Part of a small language model's weights.
Size: 11 layers, 7 heads of 64, MLP 2688 SwiGLU, vocabulary 2048, 50.4M parameters.
Architecture: RMSNorm before each block, rotary positions, no biases in attention or MLP, untied embeddings.
Training: a variant of Adam for these matrices, 901M tokens, 6877 steps.
Each number is 200 + 40 x the weight over its row's rms, rounded and kept within 0 to 999. Layers, rows and columns count from 0. The size before them is the row's rms in percent of the matrix's.

# layer 5 MLP gate, 2688x448, rms 0.0468, rows 1754-1790, columns 128-191
098,176,184,203,280,193,170,214,192,184,252,207,261,195,252,168,191,240,238,137,165,151,242,199,237,212,163,252,213,216,201,228,174,208,227,220,173,188,170,139,144,285,224,146,210,235,97,198,229,215,209,82,224,228,231,265,282,182,205,181,163,191,190,227,171
109,168,176,230,209,228,162,225,157,237,191,171,230,198,104,279,213,220,134,210,218,207,141,157,154,169,248,240,182,154,197,210,271,204,221,162,209,135,224,229,147,244,260,201,201,167,194,201,159,208,199,190,236,161,287,233,214,201,158,168,247,149,290,293,154
091,197,156,234,156,167,143,132,261,214,243,208,120,235,157,172,173,189,201,186,272,137,240,237,207,228,203,172,170,196,252,225,218,211,200,126,134,197,287,227,191,176,200,183,185,151,242,178,272,173,171,198,172,181,188,202,216,220,276,175,292,198,161,183,211
114,203,106,180,186,225,253,203,192,160,115,173,246,208,265,244,184,216,184,162,210,241,213,244,136,202,229,271,232,158,209,247,233,168,221,220,166,182,253,184,203,158,220,232,149,174,233,198,153,165,149,178,182,188,262,198,218,135,297,250,134,164,179,243,199
105,187,227,264,168,196,209,189,236,202,223,96,208,230,197,170,248,220,225,173,164,198,162,188,151,244,221,232,159,180,231,190,221,232,185,181,225,206,202,156,146,210,226,169,164,132,207,207,165,225,151,142,227,174,144,190,133,237,188,132,171,266,174,258,243
100,176,137,214,208,226,216,226,192,246,191,193,226,182,221,206,224,174,162,237,240,167,201,200,122,177,263,234,226,173,245,289,241,202,210,247,137,141,209,202,252,186,215,203,96,182,235,239,215,244,190,237,220,246,254,212,260,207,228,238,225,198,216,210,213
097,196,194,176,192,224,215,194,186,122,221,157,120,162,211,228,206,201,201,254,214,160,149,215,96,222,212,168,147,196,184,162,194,227,214,203,190,227,183,221,215,126,139,160,174,175,179,135,189,208,214,219,189,233,101,178,236,212,208,192,263,233,189,228,173
102,168,164,254,131,125,171,241,203,195,195,148,198,178,168,166,259,203,163,165,172,158,183,182,137,136,274,231,166,168,177,108,212,233,317,199,157,171,183,156,216,206,201,148,67,205,167,189,171,250,149,182,233,151,223,188,155,283,273,169,201,230,210,205,96
091,216,212,128,224,174,154,214,190,125,164,147,204,192,159,162,239,125,123,151,199,208,245,236,169,164,181,220,197,165,234,180,232,242,214,211,174,161,231,240,221,164,282,238,172,102,169,143,129,159,171,121,269,202,200,223,194,228,187,177,171,188,170,246,189
107,137,148,204,100,190,218,180,165,158,213,222,183,210,255,215,185,253,206,158,196,80,243,213,219,131,190,222,159,168,208,172,171,196,228,175,202,177,199,125,172,151,201,241,149,171,184,283,188,168,235,148,244,235,241,242,248,252,134,171,177,184,162,258,120
087,218,262,182,193,176,211,138,245,181,268,190,206,240,246,143,241,221,250,205,138,222,200,230,203,144,184,215,255,158,242,144,189,134,208,219,229,200,198,188,262,143,190,266,156,142,152,272,218,96,160,239,282,147,203,195,227,246,175,195,199,211,205,187,168
103,184,143,231,198,192,253,208,155,223,198,151,208,225,167,318,196,209,261,206,184,222,259,250,213,194,171,238,207,158,214,237,240,230,212,160,214,186,240,175,165,200,199,226,148,239,316,208,171,227,228,176,198,195,225,151,286,179,245,180,190,188,124,239,214
102,133,198,230,247,234,250,209,204,156,248,212,140,231,216,281,174,252,210,189,229,190,265,217,203,267,194,266,208,252,232,200,142,194,267,253,234,306,145,166,152,210,248,237,238,173,160,193,147,147,228,106,238,208,201,274,222,170,184,155,114,221,147,219,217
094,143,240,257,230,176,255,164,183,258,200,146,222,229,240,204,211,199,132,216,260,256,177,121,104,214,216,211,188,153,203,249,274,268,143,185,163,263,158,253,271,163,205,223,148,201,177,230,261,215,155,250,205,218,144,234,238,225,151,183,206,295,181,240,184
101,209,232,224,227,240,167,244,209,231,203,185,165,192,227,289,130,271,270,188,262,163,238,198,235,236,182,210,239,169,150,211,250,224,215,177,156,160,270,206,225,217,252,123,175,248,224,234,190,179,231,241,167,216,233,213,217,195,216,198,219,187,236,212,240
103,137,161,202,211,205,137,206,204,180,187,231,196,179,214,171,221,220,250,241,85,186,166,193,173,171,177,219,139,194,256,245,149,235,197,184,152,184,140,157,195,213,207,169,178,237,251,223,185,218,180,193,275,247,179,209,221,166,213,183,210,149,214,250,119
091,186,186,178,226,206,108,135,265,140,156,221,238,196,187,184,197,228,237,239,270,231,147,259,173,238,213,222,179,197,183,179,131,224,209,131,182,225,154,183,209,193,217,197,169,202,141,211,286,212,223,188,246,199,163,189,146,140,153,198,272,230,207,222,198
091,224,208,282,186,197,257,195,174,261,225,239,212,227,262,172,164,163,249,166,267,239,238,224,136,206,251,258,168,222,225,228,206,189,164,264,240,224,190,242,256,222,189,210,199,207,205,242,293,201,183,238,248,257,219,164,245,139,162,166,172,139,158,236,235
107,200,160,250,221,205,205,184,131,235,301,221,150,186,207,199,134,248,169,144,169,161,128,192,191,184,226,234,162,211,222,208,198,241,214,193,210,159,185,167,243,223,230,233,163,149,117,155,190,229,152,186,221,187,315,185,227,223,197,185,248,166,219,256,141
106,138,166,189,136,209,249,247,243,203,167,186,226,211,176,221,211,243,198,217,237,207,217,243,200,174,215,219,242,174,226,208,213,133,218,167,245,228,265,193,165,212,195,159,228,262,310,199,209,253,177,190,258,224,231,223,205,173,106,184,119,257,193,236,180
105,164,141,204,220,199,252,222,191,229,203,154,223,226,172,254,238,170,265,150,187,184,197,264,181,255,184,226,266,245,178,201,247,175,191,211,192,232,183,153,206,237,147,136,202,298,220,254,182,209,174,128,209,171,243,217,163,226,142,180,186,182,153,179,156
109,175,186,209,188,240,128,212,244,121,216,183,178,231,170,210,228,207,225,199,268,244,249,169,257,209,214,232,237,188,168,208,251,167,168,177,134,184,208,228,240,147,227,210,193,142,233,143,189,109,231,226,261,235,267,195,232,238,115,257,210,214,157,226,244
100,216,216,245,239,264,232,171,149,218,293,305,256,234,200,158,249,198,151,199,203,149,269,133,241,193,119,213,94,164,201,183,222,173,231,199,224,221,163,259,208,222,206,122,162,114,193,160,150,179,230,218,213,194,258,275,193,210,125,144,136,200,210,242,208
098,146,134,136,209,129,228,238,255,171,197,182,183,162,173,228,230,168,202,228,231,106,237,185,189,167,254,272,178,199,174,239,232,178,140,225,191,196,222,153,186,146,204,137,237,191,271,205,203,185,246,202,217,223,209,222,208,262,184,181,168,180,183,201,170
100,183,163,182,178,203,179,218,204,185,209,230,158,165,199,263,154,197,194,273,160,157,232,187,164,282,180,257,238,228,182,241,196,192,166,196,253,208,176,217,245,131,224,250,217,164,258,196,164,126,179,216,276,242,201,172,148,195,205,160,184,155,200,230,129
087,196,204,249,201,216,182,192,274,159,163,191,199,213,199,181,161,165,260,224,211,230,241,339,99,265,230,166,168,147,281,183,169,222,247,222,172,197,238,139,198,208,226,276,117,183,199,172,212,206,178,156,235,119,128,180,207,239,249,145,192,192,163,200,237
094,214,146,221,233,167,187,186,191,163,188,238,221,222,168,244,202,220,153,254,169,165,174,207,234,181,189,195,172,109,290,120,159,179,176,197,166,199,200,232,162,176,142,241,244,197,229,226,124,240,223,196,197,287,221,179,195,204,233,251,166,178,244,183,240
108,201,232,186,213,249,217,257,142,143,198,237,198,289,112,154,180,162,169,187,207,237,209,213,247,228,209,253,171,278,171,257,214,158,173,236,289,260,180,211,245,231,243,233,216,116,191,199,162,182,174,177,162,258,234,251,277,108,156,200,202,209,203,235,196
092,179,172,158,159,203,282,107,173,215,226,257,206,263,253,198,240,159,224,213,212,132,183,209,155,218,163,178,217,178,155,117,184,251,197,253,173,168,161,224,211,192,151,217,183,266,190,159,170,143,182,196,137,193,269,238,198,209,248,185,166,157,226,213,143
108,171,255,281,203,211,253,237,264,202,151,226,217,173,148,191,93,191,251,233,213,213,223,254,161,245,240,204,165,213,188,231,247,153,200,198,214,144,229,274,184,151,198,208,225,249,233,142,101,263,200,138,126,202,161,207,250,214,260,231,188,247,201,220,249
113,186,166,150,255,207,198,134,181,194,206,240,161,156,302,137,237,156,206,202,181,223,247,163,155,202,159,199,192,98,180,186,250,190,148,167,162,167,210,244,280,237,154,188,237,179,170,183,270,175,170,207,251,128,186,174,142,204,247,172,254,276,142,255,141
099,172,188,185,209,159,198,215,218,181,275,187,101,223,242,197,141,267,169,222,167,140,134,272,219,193,149,252,258,198,218,216,154,153,191,204,188,202,249,141,188,222,247,241,159,136,191,261,182,248,246,140,205,303,155,205,217,201,195,232,235,256,156,246,190
094,191,262,203,238,231,200,177,246,211,205,190,269,234,173,248,271,230,258,255,183,160,246,166,185,244,186,209,193,196,151,194,203,212,173,237,121,170,140,236,205,155,157,191,219,242,208,235,243,200,216,267,224,221,218,239,160,142,211,191,285,217,178,197,171
092,203,144,201,178,224,199,176,215,169,176,190,226,142,179,252,159,178,241,202,178,216,246,237,249,165,165,278,216,190,230,182,178,95,191,195,142,206,218,181,178,262,213,186,227,200,230,199,129,216,219,180,269,196,169,171,266,231,228,215,132,155,181,209,216
100,189,239,161,229,202,185,190,219,217,180,181,184,252,108,230,120,187,261,163,244,153,229,260,177,241,150,228,178,289,203,184,171,121,170,226,213,205,143,222,277,204,162,190,277,235,234,214,193,176,186,154,203,215,195,224,164,205,201,289,155,277,114,209,104
107,143,165,203,129,253,184,194,254,222,225,108,187,209,177,257,176,237,126,212,138,265,179,242,171,153,247,207,203,131,216,204,190,130,258,174,256,135,279,126,181,134,249,244,139,216,203,212,175,239,230,176,277,207,201,201,195,227,215,151,209,288,213,188,186
094,216,139,171,205,263,232,260,253,155,302,247,182,153,292,302,210,198,176,252,119,127,240,161,139,210,203,221,265,201,261,232,209,168,209,215,237,274,188,177,221,205,225,151,184,220,190,215,189,225,191,196,175,229,223,195,208,231,213,120,162,208,204,231,210
# layer 5 MLP up, 2688x448, rms 0.044, rows 1754-1789, columns 128-191
105,215,213,234,247,284,197,169,130,257,247,107,216,216,169,240,169,227,214,191,195,156,231,211,154,172,214,187,331,187,154,232,149,208,249,243,157,182,238,187,156,176,197,204,240,255,142,182,211,232,245,206,201,191,212,142,220,155,272,257,174,183,102,122,243
105,201,198,231,209,243,301,240,207,222,263,132,131,204,261,223,230,271,215,210,180,240,283,136,262,232,143,178,138,240,140,162,260,212,235,187,215,241,166,202,194,177,183,154,231,149,155,141,181,245,224,200,168,111,218,123,231,236,253,174,174,218,249,196,170
092,220,256,213,182,173,142,158,216,177,208,216,222,231,212,133,140,249,212,228,208,157,109,209,187,218,217,176,167,177,223,153,175,186,195,174,231,177,275,181,102,226,193,194,227,244,310,214,263,219,168,231,89,218,159,209,213,245,214,178,237,178,185,156,240
103,226,208,218,252,220,136,245,249,212,247,270,122,198,185,276,231,132,210,287,173,210,213,151,241,171,158,234,180,178,270,240,188,162,264,160,160,207,266,134,174,220,181,211,169,127,186,173,271,237,258,159,246,213,196,159,200,218,230,175,123,200,234,224,200
103,224,233,158,262,163,216,184,147,183,231,237,188,254,192,185,169,235,157,147,150,256,229,164,239,124,240,204,186,220,204,175,240,165,274,271,262,210,280,171,111,209,270,245,208,87,213,201,155,139,245,209,176,233,240,195,265,158,235,192,188,155,291,164,173
102,226,156,287,277,224,237,234,89,126,203,235,227,173,144,187,118,197,214,235,202,256,150,155,245,274,173,188,235,182,251,248,186,254,182,213,168,262,168,185,203,210,230,249,151,218,155,144,290,182,181,173,203,215,181,189,166,154,145,170,196,177,176,223,257
097,219,226,249,256,213,271,200,181,154,210,226,117,212,174,225,208,197,198,219,156,179,152,199,176,210,188,164,96,206,170,191,227,252,185,182,97,221,220,234,268,201,198,145,195,166,209,194,138,175,293,203,152,172,184,175,240,114,221,281,247,175,136,173,197
098,198,217,175,175,116,244,144,265,180,156,197,183,206,212,187,184,192,197,180,183,125,141,190,170,174,270,202,192,227,126,196,211,133,240,232,185,246,198,238,214,223,201,162,219,181,285,212,155,238,205,202,144,191,226,184,185,211,241,257,242,216,202,149,188
087,218,193,158,238,246,178,186,129,208,220,207,186,179,165,263,231,193,196,146,154,233,271,207,199,234,100,227,168,210,193,215,187,138,203,279,220,193,256,270,192,215,183,286,211,194,253,225,232,275,185,142,209,200,138,171,212,138,150,217,161,150,196,211,194
101,268,188,166,137,228,215,181,234,132,265,209,161,271,195,209,236,182,196,258,271,218,249,220,176,259,187,236,144,224,203,279,215,179,205,255,148,182,233,211,292,176,151,167,222,141,204,145,187,248,247,201,241,244,202,177,217,204,241,223,208,255,206,166,199
088,216,159,163,246,220,175,209,199,204,254,175,305,194,206,224,188,167,275,183,235,195,255,201,246,182,171,227,199,190,123,204,170,185,104,229,177,183,265,210,182,180,169,184,235,153,171,279,215,236,176,154,186,236,228,173,113,136,242,218,160,189,140,192,285
108,134,253,234,192,276,249,252,234,211,250,243,131,171,195,168,272,184,177,220,131,201,210,179,81,263,219,237,173,255,209,164,245,184,171,133,179,214,150,194,186,161,307,151,156,169,241,220,130,185,163,184,163,156,211,250,181,226,184,147,172,213,251,212,179
101,263,247,220,169,204,215,213,237,194,152,168,290,149,199,143,229,149,116,210,174,163,215,238,194,96,227,145,168,203,223,175,275,264,149,195,170,78,201,188,230,181,216,155,177,228,275,222,277,191,156,238,259,235,170,171,226,257,175,200,227,176,211,209,187
094,180,204,117,180,242,238,199,220,153,224,208,218,171,259,204,192,194,199,250,147,230,258,244,160,264,154,179,301,145,168,196,191,208,153,222,215,176,201,219,205,223,231,228,167,191,208,170,147,175,179,233,183,213,218,212,257,176,206,165,156,183,200,198,232
104,189,181,192,212,151,197,193,209,187,216,214,184,163,203,205,221,142,189,196,190,195,246,170,251,235,249,158,154,162,146,209,200,174,151,238,185,149,168,129,207,204,227,223,182,224,209,150,155,163,272,208,249,240,233,200,236,195,195,224,164,145,219,123,190
108,173,141,269,227,264,199,241,179,187,229,120,203,184,198,130,285,223,196,227,204,220,200,185,175,199,136,232,179,175,174,136,110,207,168,142,232,184,258,216,205,270,176,192,238,243,137,268,241,251,123,191,195,121,128,224,201,191,185,151,223,246,214,255,190
096,219,201,226,159,155,156,123,138,294,133,263,165,229,119,211,215,297,160,197,261,190,236,157,251,169,242,148,127,130,224,122,177,183,172,161,260,218,159,209,209,252,254,201,186,198,152,271,197,205,293,205,145,189,263,205,120,225,221,229,148,178,140,137,214
095,196,193,115,231,201,138,169,161,162,212,192,237,243,231,229,257,233,198,158,172,138,187,189,215,201,190,137,253,167,217,229,238,260,263,224,167,160,174,227,196,174,211,162,239,214,194,183,215,197,230,251,167,227,163,288,174,219,238,206,195,215,175,197,222
101,206,212,125,203,211,198,241,156,210,147,237,206,207,167,286,203,211,231,272,228,182,224,220,217,217,197,205,223,172,229,166,220,197,200,224,221,279,149,173,197,243,256,232,191,206,271,159,246,137,178,155,240,161,263,203,187,231,186,249,146,150,231,188,199
100,232,306,172,221,178,241,158,222,193,141,207,208,206,201,166,141,227,200,257,198,177,234,133,186,285,201,204,195,139,150,126,196,252,225,224,221,237,196,189,240,181,211,315,210,157,196,164,189,98,182,215,211,151,171,203,223,237,217,250,212,218,234,191,236
103,146,159,174,158,233,230,272,209,243,86,172,210,225,219,232,176,214,315,276,206,197,203,173,121,252,130,206,222,170,254,229,147,222,176,161,185,128,187,261,156,210,195,203,265,185,210,174,160,175,240,254,99,195,219,113,215,260,220,289,208,143,189,120,183
106,168,175,211,126,220,164,167,244,210,123,254,257,194,212,219,208,211,223,150,298,215,222,184,150,272,94,223,203,276,209,268,187,136,132,176,200,281,162,201,246,191,232,183,285,158,200,190,252,247,247,212,226,220,144,205,249,189,151,227,190,202,212,206,280
099,204,264,224,214,211,276,189,214,207,249,234,234,189,196,178,272,217,174,292,140,239,174,221,229,137,230,221,203,186,202,191,167,291,220,207,134,302,188,157,189,250,214,195,188,151,218,117,228,190,212,241,232,141,157,217,231,183,144,199,218,168,211,177,223
107,152,250,164,158,245,234,186,251,161,175,157,206,160,211,172,189,251,241,221,228,188,140,242,283,191,236,197,212,157,170,224,130,166,192,184,174,161,196,211,221,106,157,205,212,133,275,226,222,232,189,237,191,249,180,135,231,219,235,161,169,170,183,201,195
094,156,187,173,199,200,169,175,182,191,182,151,159,202,255,134,197,220,241,87,191,235,164,204,132,113,210,208,192,205,122,141,215,207,220,130,174,171,252,235,167,164,185,159,201,203,102,190,208,173,192,233,189,183,166,226,212,133,192,191,220,248,257,261,192
088,137,163,255,242,242,215,245,241,210,215,211,214,231,223,232,239,227,126,193,233,162,175,169,214,207,230,264,213,259,145,209,180,119,177,200,201,163,224,172,212,143,161,155,204,179,229,282,192,160,205,187,226,270,263,185,223,69,121,131,123,230,179,253,158
092,192,190,185,100,218,180,191,267,246,205,183,175,128,202,172,258,210,210,229,152,277,204,71,202,223,266,229,198,336,162,221,263,309,179,108,234,215,170,203,223,293,176,170,169,107,235,241,207,167,157,207,248,174,156,189,191,205,257,160,122,191,241,252,189
103,175,185,101,254,192,223,215,190,239,138,200,204,208,224,210,238,238,195,182,166,199,103,174,176,195,235,230,220,159,184,201,212,195,201,183,201,149,238,224,216,159,167,214,203,218,174,179,231,295,203,181,252,186,206,261,255,252,159,177,248,234,205,190,198
093,216,193,153,177,233,192,175,222,149,204,176,102,204,187,194,193,190,236,104,182,183,197,165,129,194,271,204,203,206,251,139,234,247,182,186,183,169,234,256,242,267,172,206,177,177,220,176,91,238,163,216,162,227,202,204,208,188,226,186,188,221,219,191,217
101,199,186,202,247,200,226,202,220,205,182,246,100,177,171,259,205,219,181,158,273,213,176,243,240,192,220,191,169,242,167,197,149,236,120,240,146,204,170,212,177,254,147,152,225,101,160,134,233,255,225,194,181,151,143,250,167,145,281,175,237,196,128,234,220
107,246,119,235,114,171,236,232,291,164,192,180,205,241,146,206,236,170,206,263,163,186,196,155,173,197,136,199,193,238,219,192,188,140,208,243,222,213,145,184,105,227,169,225,210,186,300,203,141,189,216,215,149,203,203,257,253,157,187,150,140,137,252,218,150
100,211,232,246,182,266,117,159,246,206,164,141,236,250,168,215,239,188,213,168,266,311,201,201,235,158,199,200,199,183,222,231,211,234,174,181,212,139,244,234,169,213,157,274,195,186,187,181,187,160,131,188,150,198,257,204,296,212,185,174,148,189,205,258,316
097,140,185,188,150,180,182,221,236,149,224,152,178,188,178,171,156,211,216,216,200,131,290,172,158,240,171,230,205,192,149,153,175,188,212,230,270,159,269,220,217,232,204,290,166,158,179,283,166,190,233,201,192,166,176,239,244,267,180,242,212,205,283,189,200
091,221,157,226,258,230,221,195,164,204,260,221,207,184,239,178,122,212,154,130,193,187,125,248,187,225,175,220,174,125,207,149,213,239,226,185,179,156,165,244,156,201,171,210,144,147,172,269,166,293,216,168,188,185,207,184,232,159,265,247,215,240,219,196,135
101,237,173,189,225,235,212,145,195,139,249,167,138,192,249,139,145,237,185,207,190,179,203,214,211,184,139,168,234,181,221,226,211,182,122,242,146,137,249,249,178,182,195,270,195,177,166,160,263,126,176,201,159,181,240,207,195,216,230,193,231,233,281,222,177
103,147,231,237,123,213,207,166,211,236,211,204,144,191,231,208,160,188,214,170,185,186,163,216,115,149,243,204,235,169,125,212,155,240,176,216,190,182,254,234,287,221,207,175,218,271,245,200,233,236,162,187,176,211,183,268,140,235,209,205,294,280,244,179,180
# layer 5 MLP down (transposed), 2688x448, rms 0.0402, rows 1754-1789, columns 128-191
109,228,182,185,145,256,180,238,209,234,194,175,162,230,304,170,179,281,108,127,272,227,200,285,133,205,205,207,301,178,174,190,122,177,172,202,182,204,240,295,239,149,224,191,201,282,119,184,211,213,229,236,202,171,213,162,202,200,235,222,150,248,194,191,250
101,204,237,218,174,210,169,200,196,243,204,277,159,200,133,276,214,207,219,202,251,250,124,192,127,164,227,170,184,175,240,229,310,216,241,189,137,189,260,176,149,269,228,218,195,197,267,120,227,170,194,227,177,207,272,252,264,106,152,200,213,220,265,252,240
095,173,227,141,184,205,211,261,182,199,183,198,284,156,222,177,238,167,208,232,171,272,121,163,173,234,180,228,205,198,180,222,164,179,255,244,288,224,174,132,174,211,211,176,199,181,231,189,212,229,210,197,193,156,173,180,162,203,166,193,123,212,190,208,211
106,177,239,181,177,182,289,133,232,192,166,202,205,250,186,182,205,211,259,220,249,244,186,257,258,193,157,203,186,193,172,160,212,208,125,195,181,227,220,256,243,103,275,254,223,255,249,226,218,181,183,230,191,149,201,144,245,213,156,160,222,163,104,292,242
103,223,202,188,198,224,244,213,140,240,233,207,166,201,254,205,193,242,187,213,118,239,174,162,222,138,206,173,210,169,227,148,193,177,285,208,223,213,272,197,205,192,229,259,168,133,195,200,191,138,193,191,125,231,190,245,230,142,248,193,149,232,224,176,159
107,228,224,285,244,225,198,278,157,127,187,154,180,208,182,222,159,192,226,289,194,248,147,152,223,288,147,186,228,200,188,227,211,253,103,125,221,193,176,209,272,231,211,175,261,249,120,153,195,160,208,143,189,161,245,201,177,211,174,141,163,219,180,169,223
097,245,205,222,198,204,221,248,201,208,170,179,153,260,160,186,232,209,247,147,174,226,235,224,313,222,171,197,163,210,139,133,230,212,194,172,152,209,251,219,203,304,285,201,129,210,223,163,104,264,183,217,206,190,275,193,208,230,220,168,173,197,223,151,157
096,195,238,170,254,206,235,217,156,201,216,205,208,112,195,144,180,199,183,198,165,201,218,65,193,237,184,126,197,197,144,175,264,173,266,198,144,227,177,212,124,186,230,174,221,245,129,169,138,142,231,243,166,113,189,280,137,198,215,143,195,257,275,161,142
089,164,160,207,150,194,253,206,185,252,182,199,186,157,272,302,171,178,236,210,207,188,181,183,205,228,191,212,211,222,188,155,218,140,240,196,192,213,158,177,163,229,131,205,219,318,224,237,263,262,225,253,144,189,187,177,199,161,214,179,182,247,218,164,213
103,170,160,257,161,238,256,146,172,226,214,180,206,251,205,122,163,185,202,204,179,163,138,293,177,223,197,202,178,203,135,153,214,209,201,216,212,252,169,193,198,207,203,246,131,143,111,281,200,166,245,199,118,206,184,175,241,201,173,180,187,184,220,203,196
087,229,258,211,154,179,201,112,179,184,191,130,216,202,229,126,164,164,205,239,150,263,217,181,238,196,157,270,139,170,246,143,202,180,198,207,253,250,284,128,232,185,191,248,168,145,207,215,230,217,191,172,174,138,183,204,192,276,243,155,248,220,191,227,214
102,239,141,163,243,177,257,237,100,253,139,223,191,204,186,272,206,219,224,209,199,158,151,252,234,169,244,249,195,157,221,177,215,264,185,178,232,186,297,214,217,215,188,202,146,230,257,222,237,195,269,161,148,185,208,215,261,230,294,261,188,192,170,181,183
108,176,246,249,234,210,203,216,215,235,145,201,180,148,230,228,190,142,196,160,198,156,244,211,156,201,218,315,157,198,214,205,245,179,168,238,213,235,145,169,237,215,217,190,164,212,242,217,216,151,151,189,274,251,176,194,220,252,158,184,110,186,121,187,169
098,239,162,189,225,173,139,202,196,210,290,187,139,196,135,217,201,149,241,192,177,197,190,226,167,209,164,53,273,192,224,199,135,207,243,180,244,218,180,212,212,202,258,206,235,157,239,242,210,171,181,199,201,171,245,224,116,206,289,228,193,254,230,209,212
105,226,174,181,236,104,224,172,204,209,219,187,165,252,194,214,209,190,157,142,234,203,271,145,241,215,232,146,202,221,143,229,194,145,162,243,166,211,224,150,197,226,205,213,151,188,126,173,267,120,282,171,207,259,248,215,178,215,198,253,252,189,244,190,189
103,186,181,209,126,119,212,192,199,235,276,116,141,205,275,207,208,222,181,176,219,294,201,220,140,204,154,171,263,127,208,155,183,241,159,252,230,180,248,260,230,131,134,235,241,206,233,141,222,206,235,213,158,176,194,165,177,60,241,196,268,206,229,178,227
100,189,187,255,224,180,237,234,173,273,192,236,172,175,194,256,201,205,129,208,142,217,246,125,202,145,167,299,188,202,178,221,247,178,201,204,210,161,252,186,175,214,198,182,242,129,295,214,160,232,174,174,134,222,253,248,219,238,217,226,180,153,183,144,139
095,196,233,267,179,159,220,159,218,185,153,162,216,154,185,203,208,272,245,240,217,266,131,178,258,216,185,324,182,209,183,272,217,171,96,179,192,222,225,129,178,198,207,268,232,213,186,224,204,216,164,145,197,110,168,146,210,196,244,179,184,248,214,212,233
101,141,254,197,241,260,226,222,195,175,172,163,274,169,154,117,243,161,184,254,211,178,248,193,174,170,233,200,219,125,161,207,235,196,226,180,141,82,203,195,193,141,187,203,185,153,263,225,206,233,227,243,210,149,157,206,265,161,225,272,147,245,165,270,213
097,188,297,178,215,176,266,204,226,207,187,212,175,181,243,161,150,228,188,261,225,269,216,134,149,280,165,224,190,195,143,282,158,165,226,228,221,277,189,209,188,171,211,236,228,203,220,129,253,202,149,235,260,197,178,159,203,232,134,188,154,208,242,194,174
104,191,199,180,223,178,210,191,177,216,221,165,200,230,219,160,197,195,236,173,292,145,222,173,185,204,229,83,192,176,144,191,217,224,230,226,173,209,195,200,196,178,282,223,222,166,183,177,241,184,228,159,172,215,197,147,165,207,222,229,97,153,211,215,175
106,173,178,185,129,140,178,239,203,261,144,247,240,181,182,151,220,178,214,226,261,276,162,187,169,130,153,216,142,218,228,196,164,201,155,191,205,200,172,223,220,141,152,225,202,227,176,229,223,163,192,282,155,184,185,212,217,215,176,213,227,222,200,237,255
094,223,172,117,171,196,164,259,275,206,147,111,149,168,231,177,212,183,240,238,152,271,184,249,177,250,271,181,258,209,197,241,200,264,145,185,131,204,228,163,204,163,172,224,145,266,123,148,225,167,179,193,205,228,93,152,172,199,262,235,287,138,243,181,215
106,175,202,96,160,245,269,194,194,179,213,191,214,177,166,165,166,272,200,238,221,169,165,219,198,228,287,146,217,205,173,194,107,136,227,149,250,185,156,255,205,213,159,279,175,207,195,167,197,178,190,234,210,231,281,150,90,203,205,144,194,173,240,201,197
096,205,164,185,197,230,137,187,167,225,257,122,161,189,170,121,177,275,185,94,231,173,227,244,144,178,262,271,250,210,136,215,195,210,182,179,246,216,198,234,175,117,172,213,221,223,206,113,246,134,194,193,218,205,184,279,223,235,238,138,195,258,198,288,179
093,173,223,216,236,224,180,152,241,180,146,201,191,192,242,191,203,182,183,236,179,237,280,254,178,244,236,156,245,191,206,196,182,204,221,228,176,193,253,183,220,167,201,216,103,170,230,172,213,155,148,209,178,179,140,120,123,205,273,184,186,195,158,164,220
087,247,212,209,248,152,230,202,176,166,191,236,206,229,266,276,149,261,187,150,230,173,170,292,212,232,180,340,206,118,230,168,169,159,134,189,180,201,260,196,178,201,195,220,280,236,227,192,196,198,267,153,135,225,293,191,205,164,186,223,260,170,165,185,230
106,153,217,222,214,172,189,194,214,198,195,203,243,223,245,127,182,288,169,167,257,256,195,157,213,183,177,159,192,200,185,170,265,197,199,181,250,141,265,224,245,170,149,135,228,245,166,194,173,209,227,194,270,164,214,163,244,286,207,240,209,150,197,243,185
095,162,181,236,176,168,186,209,185,163,244,168,157,116,194,220,185,160,168,200,169,228,189,240,173,230,201,132,160,200,214,240,183,205,178,193,152,166,293,181,170,163,187,125,259,168,221,220,278,179,231,218,153,252,232,179,186,209,163,201,210,235,174,208,284
102,254,193,241,208,201,145,245,131,142,207,226,198,163,207,236,208,259,236,223,244,234,183,187,192,235,175,108,202,208,144,275,173,166,127,216,160,179,172,277,288,146,185,226,227,207,211,189,237,212,217,185,212,193,175,206,235,213,156,184,230,179,103,174,210
103,231,151,174,235,208,212,205,119,214,209,155,194,165,265,140,230,256,194,203,202,232,226,179,166,209,149,199,157,120,191,164,311,225,277,159,185,191,230,215,324,164,183,170,222,249,171,219,253,205,139,253,203,126,157,174,137,209,266,202,240,248,235,155,198
100,204,222,198,211,214,85,121,203,147,156,242,153,209,235,167,171,215,175,188,158,209,172,267,195,250,130,159,128,240,235,265,167,160,228,176,196,226,233,206,173,207,229,237,201,203,240,279,175,171,182,226,160,281,149,248,249,155,209,227,232,233,204,253,261
098,215,179,144,269,187,208,201,219,241,138,173,174,187,280,254,206,154,157,192,148,141,265,146,184,212,241,134,151,207,176,282,172,230,163,202,173,206,195,245,186,191,202,177,253,185,202,283,148,259,137,168,220,269,160,220,226,175,172,211,203,230,182,216,138
091,211,195,145,216,165,191,240,202,227,218,162,198,222,232,225,224,179,139,287,210,189,254,126,185,199,184,132,251,202,185,191,206,203,219,222,234,135,186,142,227,135,206,227,237,279,168,160,256,214,194,155,222,179,325,190,229,220,258,171,314,237,223,242,202
096,211,181,239,242,164,200,232,173,205,157,149,214,160,196,262,221,193,197,197,187,181,181,187,205,216,234,232,121,177,174,204,128,193,238,187,203,260,184,175,237,167,293,200,212,143,228,189,135,190,243,247,199,169,139,203,185,171,215,180,295,152,239,202,192
107,232,215,223,198,131,186,234,163,298,218,256,212,244,175,248,292,168,211,265,244,158,168,173,275,193,282,239,123,194,225,268,270,142,192,190,186,232,204,175,265,217,190,162,291,212,199,179,279,246,217,225,111,219,182,225,217,160,193,200,261,169,199,137,280